python train.py --head_dim=32 --norm_place="pre" --tie_embeddings=false --lr=0.00664 --weight_decay=0.0 --final_lr_fraction=0.0 --doc_mask=true --train_tokens=236100000
Each number is 500 + 25 x the weight over its row's rms, rounded and kept within 0 to 999. Layers, rows and columns count from 0. Numbers have three digits each. The size before them is the row's rms in percent of the matrix's.

# q: layer 12 attention query, 128x128, rms 0.0514, rows 0-7,32-39,64-71,96-103, columns 64-127
# k: layer 12 attention key, 32x128, rms 0.0503, rows 0-7, columns 64-127
q0 125:538500489547482464518523513498519530469547491480488460458480478494531520489550495479524494513538548519520513482471515499523521542492511485514532536461481516536509501511517472502505490481489478
q32 133:474561471502473506542539536513537509481531501513471529509521486498451507472500485505502485512479475544498543479486512513481490460493501517508510536501503460465501507507510520483537498467472445
q64 127:476531497513484512517495499459515490506496495469499490474469462481547513501528552492515525505510531535518492465501467506484462533517536534487522517501520486533567497525503489504500494508478509
q96 160:467509463549492520504499484482481477475508480485503546538493466504489476476508492515454447532500540504490467549496507529473480528493499527528517514512509467494512486503521489504470495520518518
k0 077:542488490483500461496447508539510479488529464521481518476528513510510480495502494488512496491493508524548487549486493505470558491487522499487495531506539470455478498482452483488543478449516491
q1 117:532496477458484523483574497505494469501479498521492538524484480475476537439519528509523473497447495547511494507489491491458510498547507491477521496483480475470466539496522558527515525505501498
q33 118:509488494497488524520553543516455514485522489509515556497509486481501510480508513476486501524494509546489510442541477507502481490479547492509516532503496515517470469498500497492533484462500520
q65 122:513500524477495485438500484533512538503512484511475535571497512511490519481520490496499541509484486538465524501495493490546507490448480521512510470536449464444489491472509488462505477506524483
q97 154:513513529506490510499478490457524479457526469516528497466475475539492524465484502509505493470457478523479498485546457557473480516578487519492516509486479457524554498525462480492492524464494509
k1 121:499513521501532459515507473486497481526486506502486453488511529511470469528491515521476501520487535461498477481530468512481528487541480449545512504530496499492538468526499506471494521463515491
q2 118:523489505514463490481540495489526512495498448500508544506543503495547525468528476542485507482512545502476490500527504514493487528513499463513508505476510505509528504485482515522527522519465534
q34 107:467470517496458514444468451503529541461528465482549491508458497531518491497521512466503558526497537503488492498517517503469488524481515550468476469493516490487520514517509506524520516525485465
q66 111:527496505530479455507518517537482523521512508483494534553509528506514467534486535527517531509501477490446512529498491509512543476459486482516484471476477483503481523471483521477533490452508487
q98 136:512499523523516527489513512507466513492520503518507554510455484496502486479502490500514507522540500458493523494483505501522499451467511479508506510525486518475542513481526538510491527500505495
k2 133:514516509544524511518483462484522524497534444467551500473511477528501481503514470475465533490467496507548537538495507517468526506494518512473520508493538505512478513516521499491479530497525489
q3 099:517504521451512481471493504521467475499466480499511521552497493553494500513552507483484484535469449481532501504515485491530503450500499528464537462494500469477509529501491517509512515488506475
q35 091:507533510486535494485519538507483475493472514497453570477527533495493503550518456490506487492527482507553529528455509485528530468496468471526553537488503536513437494511485518462472528484506476
q67 073:512493491468480502468477476526518498526499438535455543522526508543511498500517452537497516501517515531544489475517561486483460534516478501495494514504476538494487482461527581507522518498512510
q99 053:496499504493467497488506500506499502493496457513471490494528520493524493499467466507525523518494509533490500482557496458530508520535514477501477520430501543506519478421544527534516520440499485
k3 068:540499528480500486489500496500491500451486462478490538479502530457506560491507481505481494534469527509521529484454499515490502474485523511499506506491534484473508510497490472489527513440524499
q4 083:466525469525532477519487536451536484514550504470494501452535482455502539507482509472488444521514463479480502467460488490459479509563521470534528515545478482503493479518517512502489519470456514
q36 074:470484477498520492526497489471502537506538509505488482490499466484432518492456507472530469475490489455498430509472499505460539545514506485506522492533491500454522428523513503491477485497505503
q68 074:511520473518524511526472531518469481489520532489504478453507467468464512505486496510544449479491495494524512471474485511495500508495460500517487511535464493479490500474536463522487493518488529
q100 037:492484506500493478505479514487487490473495514494508498499520464533497488471524495511498475483474484494490456481468465531476497487458494508545546483531496433542505550528443491463458506524526536
k4 084:457505469503530523510502512475476477516506536463534489467490521514489505500482504502495488485490503484422531513518501511506510512484493533537485500508494506534505473478573501494452479553442505
q5 076:531537467501538502483478525518470469533501511472505532473524501526485512492494490484506467522509503468481481523491530485443487485536505478536448540518518502482489532505542541527484471448517491
q37 071:466495502520498509469461528541529477523464477484461531516498479515479495513508481482491518478522504496472455506475506512473496475492477492483499523531471463518550499493561553470498505556464508
q69 080:478541480481553513503542551528535466484457484481505490500504490508490514491466469486547461526516507489505510488473471543476502496513486509480559512445480458513479505534532462489458439494506524
q101 038:513501502461544506464478493494489525551521472480473504503465508503499508488499495485487469552527520541486505510519549476474505502524502495529530517473536441501507507512518470501469498528493476
k5 083:488524471512486442519469526514509496530488532443497495500509485494515463554475513475505494445481485477530496525501497449504540526519513485515498475521471502470460535453522521499505522519507470
q6 079:467507490472479562499505567479536465479542514493463471523492471508501495508461533465515480473480514503498512488511510502499478499499498532515501525528477501464526511516487465475397474493479528
q38 082:458475450512501500490498519463470489512500505502478460528501478479468539480466477509497472494516495467485476496495440485507490517501549545484525537493511506500537498478531461505460483518480542
q70 076:474532513475501524520476467492530473486507507500556501476499485476475519534496475499499494514493529519448443521504473498505434542498500474493511535535530464492549478515512490502467481495472478
q102 050:488484483476519522502484505479522481477482517497476524516483514513496479502501474508509506486489518501507469505483497526498469506484496557505511447556493452512491496503443495455414494458514534
k6 079:514505479505544544523504499450533511551507545486516518514503492509516508489499482535478474494531494484479554482499506491512513531492485526457494490538487501536466502489514485504429505482492492
q7 118:566472526520532449488507506534513541507487516537524489473502507475518465476491433540485512479504476472490513516536498486480476509516497462491553479479489522552486505490520540536488522501520452
q39 113:491514525502479490497566531508479492512477503484501541508588453505502506496535487466510514518513472504490513527520491534511519493515463483439487485489528483542481501527478510500509519496493437
q71 110:500484522532513487528496497485522501505527518479474521485528505522499427503506514461478504544532469473476515484492494504477539490512483462530533526508529503471526466512572508523497524458486525
q103 072:508504502487510475502543526534502509550463524477532468489528473472534486492491539500501456480491480534505483478513488489468522517511497510482497508487509569543492473492508567464570537476517509
k7 097:547478495509507541499493479470485484479489482469526470508490462506495511539488529481507514513503476511520501489476497465465529502501529517557440473467555542518458518512502558526543534447511474